config.toml
n_layer = 16
d_model = 192
n_head = 12
n_kv_head = 12
head_dim = 32
d_mlp = 576
vocab_size = 4096
activation = "squared_relu"
norm = "rmsnorm"
norm_place = "pre"
norm_eps = 1e-05
positions = "rope"
rope_base = 23900.0
rope_fraction = 1.0
qk_norm = true
attn_scale = 0.21
bias = "none"
tie_embeddings = false
parallel_block = false
extras = ["capped logits"]
init = "uniform"
init_std_qkv = 0.049
init_std_o = 0.0
init_std_up = 0.049
init_std_down = 0.0
optimizer = "muon"
lr = 0.00214
beta1 = 0.9
weight_decay = 0.17
lr_head = 0.0096
grad_clip = 1.0
warmup_steps = 0
schedule = "wsd"
decay_fraction = 1.0
decay_shape = "linear"
final_lr_fraction = 0.0
batch_tokens = [65536, 131072]
seq_len = 512
doc_mask = true
train_tokens = 493300000
steps = 5206
dataset = "wikipedia_en"
Each number is 128 + 32 x the weight over its row's rms, rounded and kept within 0 to 255. Layers, rows and columns count from 0. Numbers have three digits each. The size before them is the row's rms in percent of the matrix's.

# layer 4 MLP up, 576x192, rms 0.0628, rows 305-338, columns 96-191
096:114137114118122160119147109135145085105113083134197135122225144105108141180129052076183122183159107198189152145093136115123132120098136123136128150138110107171134169161141118140166097125097113116112153058177184090122085104092178065142113123109105167166128123116125070099148100104143115146
107:118086136166140157157128155070117146152172118179170131152106137175188148151122117116169133115138110149129106134153119110186182148187148183120125127113196168177137129124102135096088108110134163115114095105128130171087195190160087098094114097169124107078125206069063138062179126155121079111
103:148177072122154120164169110115103130071145086157178140081157102198107145161139138109211120121168072166113161133135095165124096096112147107108105120072111166134090181086156154119173122131163137094140114115130128153123160134105139082177093119122130091132078147163172121160149157115160116101
097:111072137112102134152116189153130135076133117121133097112097097132136121164164112157152144149140133155173124170137088107172185113093115108120132106112070103094141125180183131110182126100103082118099135154125150186155160133109129175187154132111110171098102090120098160097148135170143148159
091:130110136162166089098120164094113136096170124073137185156150164112094168146183130194100118108173121084130103107183114189165094116124147158109119096125121092156135141184135110192134149134113200107143127069096123086135135162093121131120138092144119156110127039109179126166153063112174170136
104:145160099154141156122116071111110122175080163109126138140108164138055112101138140063166125137090148116075139127120129078164145151115133059159168168185156153113108180107149152171090148155116118181110196141103115100075119132147113169188117128202124104077165139163128067137122096169103115163
099:088118149145183157114130133094099080125068140108130162079141121111111187194107097107169151140131150155123132104194105102070178084159083169153139155140090171140116087116144179127126122161093095088079102140077103153126136055103078113082140168177129137123104131169093140141151147166113067206
104:121203123093127167134172086091179090156159127155175122142205164089100076083132153155107049079101188168173097157161150104149158119070115129098103185136068080118165130105128121142167046103106109111185036112161112093146162138100103160137126123156121128130153116127094122130159119081149163105
110:174177134151109075168112141122124148069160155144082189101136075114108122161140067116168096082162060118137106134146068048119125148180132140086189168169127129087150136125062186114136112117134146093153165083096151171166160163129106109107108123129059130071190141079137098116185157138137102155
113:109121118157127181116093146116145115173125181051118152105137135167154104122124097132118169146153167199082192153142135129163090128116136123158115190125088141097109140145113077099122127110152110134138101116166167169187128196126130123092142161071105147125155092105136086135078195150071111105
094:217135160168092100162048123107184151077144125148145146150185124162146127084114111117122094181097144141138147131123127155114148136103119149079076113128110113087103126139164122135210066143126109178171126147137106190053132127137109068082097148157128130108190093062165117127142191121107119174
101:139065131106086096085114149112113131128091113125108113126141143101135072110157151083177107182140127094131090128123152173191131089072108111114139125166140123141156130104106166146135149167133116140129075123083144180050078182102111150134122089057109171132112103130128075155210117174121074101
113:108105112155151127085123081105146117176089121078147128162093156141116127103086123129126136148083161146147135208152129150120128166191128098111179062133143124126127092173170143126113178142157112149116133125142126101137102103178176087070066106102149133094134127100140109181085142155119108064
106:077110174090169176176117120125152193118052128052123129132093121070088173136093142114120096130127100186162104113126153118113125106157134100098158154092138120084067105158064060150132145169093164107107116092159190110109155127059139055123156113080153157172178095134154104082154141177092103126
099:168111166092110061139099093143136116121202135141185077108166064150102125139129176149183115123149206117150142137150094085143124090110197120110098107146081130094121095138133107163109106118075034123113143090177115143133150213091101070139170110132165152149112129130143125084145079104116101102
090:135111089159160138127044114108155153110187045076147118200101144084069132055164129105109141097135133154073167133129104166151106072110150145119110151161145131126131153155119070119129061098131134136154040114138125110155100157132151149142170100157178115160082121168098065072052157089155076152
108:192143113191209068197090132124100159146095139140105130111106191108098119090123140040089128103159100136127102108139129099141172126133158157121154153171160101129085148156083148108136133142152107100090153092136167097126169156150134062167101120104142092184145130100124095167120115113092124097
099:077169113104059183070099120132147198216145121144166129104066133118092105073114098120110133058078125139126118080133178140142125101128126121132088112128121140148130166158133120097144129126129119153166144075176140112139164152161148155097116160099183147146118129145097206071136182179064099127
098:150110145144134084084125148074172085183151131164176094141118081098141133138162116091203139134113125118141120107138146119136096070134131094153114153139136094134123160146097112097138162099120097146117120130163079137120114142090080077086200086137142166127191174073088195064163154152143121150
103:122074093139127114143153154126141186229126163116111066116158188123139139171125119095136112117115165094159139136084118092169112153182110144088137135105145174123111141095109087094121134111144118098090080187121141099170168148142116128098109134100092106102149083149163102133162119165179189108
097:113112065097136123186114162116183070102122116140171163149137170077088096104145121148125110152159100132097096176180120093136143138174157090110168123159145126139136128116152105132117084110129152131138129093092159121146152120077106112138108206109105140080148130132130128149102121197094094123
104:117132061157114188146106132096121142151077202120084151208132147129116114092147136114177075163156098115107178156120163110122120101148199139127154181168124159122107095169145125123112121115126076089166147140114117133171161094110127128156154090096167084207115122102086060141067091078109139088
097:131069148089130113124092078149145094125161062156135163138105108097115102212121130116166110149117098119149146144163108081100051180125158183127164134105065114111144142073175122145150103150159087170132149079093104189101130119132114092147111093103157111183162182139128062128148120111101165101
098:151136166100093146077099142099096128120139159162097138080162131161118132140176133146161107207131094157175154129093170121158107142078112145144133093086152084092115102112154172064106086205141081090161131095134141164135134122115098139098119117131060154158164104157100077105166131142092183170
106:117160144177179105181013150108195086116129067128161193120132113130112119092095081155138145097129129079055158119160151154112124147158175165114149133077110107161106111170134145140176140136133069149137087137135113124200081111163169093113112124095164123137079137169143118057115152141157062154
109:128153074209144188062137161123091140129136127175148125115085177145131115109147139060128161127126113112128158086178118145169124127162130142143105141081080116077120136151184194152091135094105097122096188148169136152137139140198066117105155122143166080116062131106151112164199151103107199151
096:115078114183119147128135217116140176101134179091110178140104093190099169082120120049125130146139156069102116128133142150122076180153084145126143096126116119105133138218064152131126141103155158125152188130118148121138092131075130112148157085167164139143177139153098146185162109107117112072
086:182128149084122116106132174157164113107132151122091135105162131131125104092098097227117137075115095157171118182137116143143142122180093163114133097121087119140173113163124126090119161095116154117101160149132146151187118087068093100160144160171100156143161126160140114140148195132129083141
104:142147138089136139123091084129110120081148159138175106150126162157152123152100131151145087146124085100129105081122144174134159129141172137092086129186160084123030111102168148160144085159097143117160133185126111161129138127119078189179139118084151115130159100139114094133133146140115065102
114:094076129112070125178100134129088118075054102100195160118126088144149095095134189147154070150123123151140142176116152164132111123142103165089095145151124115137133120102133164093102129137106185150085125146119062140120183121133123094094153069096138144124187071119110155184187126158120143144
105:148143119123129092145143128096135101134147099183086153136153142101109166135170162144117106155132102101122104066137073062156140202122101157135116092128122092128160131129149131129130153170051087175135081129133109119095119081109091159172130097149088110139127106132086110135100174135120084170
107:128134117190151157204072154166143156141100155086185099112140155135081155061097103108165179133109128121139188134135134102171156041166152179093131162178139109210127131160137077066115080091118147119113109162178132143184144157093099132119161173116141113181181121151119118181111139096121101104
097:108110141145137108135119106147137142099119102111143138110116180075111105133119127166161130165176131101159113103112092177160139138147115096116140116094164132084120170114080154112187134098147078128133151171122130126057136127053068092147205152117183104109113184142140072118179155125204142106
098:085176104158122167186113149149177096102097160114145117103187103142136120101098128088122120143119167193135141147174158136175144092135149123119073091141061132149195124130107119116109141150107081117117116126133070171125099140190116101120095167147144078089134068169111157154156138077143142168
# layer 4 MLP down (transposed), 576x192, rms 0.0575, rows 305-338, columns 96-191
096:128135136134125127157162153087111185163148165159060105148108087174125148078117174112100139087089137109070163151202125155168099153167104118102087127133172145102161126091104101124107152107153130165153098155115095154110174177138106146082127111137142078102140131131096144181132123167134122128
103:135125103102117113118098125195141129102122136091077108180162118122080078077126123095103127129140180110105127098125111164095072072082094060159088117169078122082111114088158154133146147142109109149110155157126177077154094097133156125203137173120139147147170104175191069212054094153131162145
109:098145133126090098149075136130133117181086155139093129129128115081144128124132119163145128132141142075139065201124179111118141143153132124123131097129090104093194093100082099124061151104089078119147139169122065108168080130203102182114133144118146155098176185160098153082175086144111099180
097:104163137139084106140098134153124127183169151131111136083097128112139168078133045122173123082122169095112096130089104113138058137120132113143095147102160176102084121097079141142105132139117179167186073117107111085073137119133142105092132097183116069166188151160121139146134114164168117087
094:131190112074074130057203144114132205181155124133132048071106074143153108094119095105121098144147183140138082168027146124122180122142157089137116154120109121192104137137119120101116095129165064154140157176152106210163151136126152136113150142118118133097170180132111144123136136115120134121
100:133072090079137121108148156135099174083114082133128124078158128105149168131162159193091146135136126125183144108134127228115131106140075154104087047073101082136137104167107110089178128122158130078140082120147122144160180108108139082072161145121151114176074160082147188117144154087144132163
100:165148150098118077124135161186112138166193135172154145095133122111112074119151125170123141124140117113136181146089135149146068132083134113166108108106108099147157165149145125109134126161136135152189166085179126132149088251175133136189099132116126159123141147136162102075100143079127120091
102:177090140109127132147032158176140099168059112110095145138076124121148193140136077084128192117142063141051125096095114139118116110149152161170142101119145168124105185172115164125157167170145154112070146117118137149143104106127158102119120136113147132110088133152148091090073141151105159147
113:089064137113157099135109139142131156116084117089170093157128097126122171089111142163101143153160149155164144134134109151133100095127174131186114108093159068172120105086187085139113137183144159097110125133202146073126131126135142180136166126194176125193078122099127168167063105130083102073
110:118145141074121066107140106128113155112122022154153111140153124120104142154135166103101096120142080109163087144135108109124130126157139144140103127110102119115108137110108181112131172142107141132068178111059126148101095114090122112081145134156127079130109133085149163129177092089135151184
104:078149160173095158105129122179152144122125135159111179101184101087166141131166105120128174135144069092147075183121150150092136204148144158109121108111134167173197172103129157148110174083143078129141158133085188084114131101150132039117130162116147102097182132124135162136178160097115108073
104:112183125136157080175132089201145136156116119161133106170119090090125185156117120147135111113110166136112151151130115101084128135139153137157099111115111098116083162153166120096130116094126129145159173119160138106173175083126152105118125115207161083125132134157154173130122161071107173188
121:130175089200127071160086184142124150134136126184146176129130094101152185100172136139143087121191087058120092088105132165148072068119111146168086160100145130146129167086131110155112134153117092121150149106105130147128126106123093122154136146150091166190147135195169122041150133163102115148
107:155152111173116103169070104093084104140133115152117108070120181105126129118155102104139163140129171058151098185100108140207164110055099078090070085128120124189134110134183119118118072142155099102170135106133117110149068145167131211135099119142162076116089115134117109179095131136143110080
099:114127073168115132170099126111076166112044171099077130115097186140158140101118095104084147155152115168131102106084138205136168114163031158135150155101173166136190139098110137104111131150144198117135108125083146109183108100168158129084083146110128120127167107127089121111069143118139193218
091:123132126095069154128155149101102142116099174174089131033133128123111112146134183211154112120088122107136092161126106109081168150138152157146126137159117161149078123144144192169115158110099103096145182162117154151127108097105163096174104155077124132048144148126158121135235144168149142125
106:097089127108099104082209072190148102138150153130122131137086106172156181144092121170185128141135121080162115155133114153188058133112095093105124124099148193101149088098155135163150107131105129161201108140111116150114095106094146142110177112130074149129112123159134125069112146123128145133
096:154105126133141089133115139111096118110196152120122116128134105163065121111155126182142151193177146135051143151125124144114133138176131152090133162086146096115150158080106105121097108129240116118111118190102138099211168170139172123126126180178135127118124092156121128131106075131170106142
099:084101098101157164154142143168138144134156124079077143141135145153099094103106156111076125100189171119106142144115122137113164130148138075154162159108117169148113118103130150137107099154109142113126117109103127100134177124142167178120058151118172081133060109195163110185138058119123093110
102:136181143074143159109109043140112095038116079139118201178087103123132197106141160125094155111143141109078125162120126091148133126072165136170116137142128059151120085159102138167117167126118120137147169118154183135099099074141100152155150094175158121095091141108130116110103119085095099121
097:142112156119126163110182116131120168140106134129083059102107101166155191150099140058189125104083154089156168082079130152104146108139123166163087072114098118103112119161092188109150174156131096107117139190146106117070110183167135148100136061133134104167115107112152081160146145076152148111
101:090114111133097092156150093153142117091182079198147090078119113157126122141078103107092107139135130167101124087132161143167142182087141100139135127117101078129151128109118147139123163118188143133117147137093128108135099146159059138103159159177093146091129125179142166130161130172130117139
100:176154074134140197142131152122058137142136146131090099140109169169121119095146129154128184143134194181110109093088181186165178101128098086177113140207214147185122083143128122134146180068145157116114114159167147092184168100101122128164126145093075154102098073121123215173125105161140161157
098:087111080142117094182139159145116107140114084120116112166080116087146151130114127082083150109059129146137119150131068096125112158175137107074106157129084168160154132091092094188137173105120184173090162073177108114087176155093166148139136109131178122132081144092157174128116097119152084088
106:113154100147086116152182104193111103147116202147148115087116126145108123126179198149143098114164161184167103172149099100172108066084122084135151113146118139099196163108163155127124076093171158102121171112192113156138127169107147150103191102134195195128153129059097103168119135162080136099
111:119050108165097126144111112150106119068121159155073122135160126110130198154093163201112140154131189105101105130093142121129111091148141107174145155168182127165129109093087118083136122079097154143131137124099134107144134101112149104142075077185079188117160129158120158094112115143134104144
096:157146112081119153118099074141111120139135099137169108113155180086186037150150147208111110112146141153176130117128093087112162084127137092086104096124206096135132127064138128126188168153161133192126078102115111126162175093129084105130102075085144142130117106147134086141089138146142140192
088:085136120141105126152172098140151153176132116081118096146134091105129091122095137153103135113147106120051139103165191161110096138111184131131150112138119078157123129104111118059148102098087134098150120057142119158130133085105138140090104142107083207070124166114161131112147104161189161193
105:081115091086082147136176072141133162157149118117104152143144106084156191119125091159133181121141116112118130117111196132113130134088103093137144104090134113156184186142136158108094092116143076159076090072148105123181160157138137112091124127155126129131109154105116064132155107126079178104
114:130122120163226156083192125165186153132169123148080162154090133111126158145136067144129119027177140101149107122118150132150146085068148158115149099122124139129161133115091125094206117131167101131156152109127160105163088092108129150142105137086144112098147125111116152092129176166184095140
105:100132137132147121061105152143153169125169175111156113112097124163131132126108088125104123171106122130118104135109182168069101091135139190118125131164136123134138130127121165157132136144173170108128166137107163130166139189116103123044124157047171144118104158109143125121175107145080121125
102:151129099077097107076153094071135140135104067206097182084148127103133115131148146198053129136110094130111128128131157101104134159110122065214157062125113137052082164095122134193133126119177136154123160066114144098150181146137136116165127135173144081061051129129146166092077139127106148155
092:133148133107092085058118148104135129105156138114113121123149106140099158112153113092089153126096043122136128098120131035092132073124130164150159130137089095116099098144162083136116135181194142117157156120085162101185105172153174147137095120118109110067143113106147141172096107102102102047
097:194160124109142121126148061106123141155110128153141125136096193181073130113127140097115177160119103095139133089085154166108128092163093127101161206146134097168068086075088125113083095129102195099094113168086160102134163174142147107100129151088120195134102138083160070140119136106145111088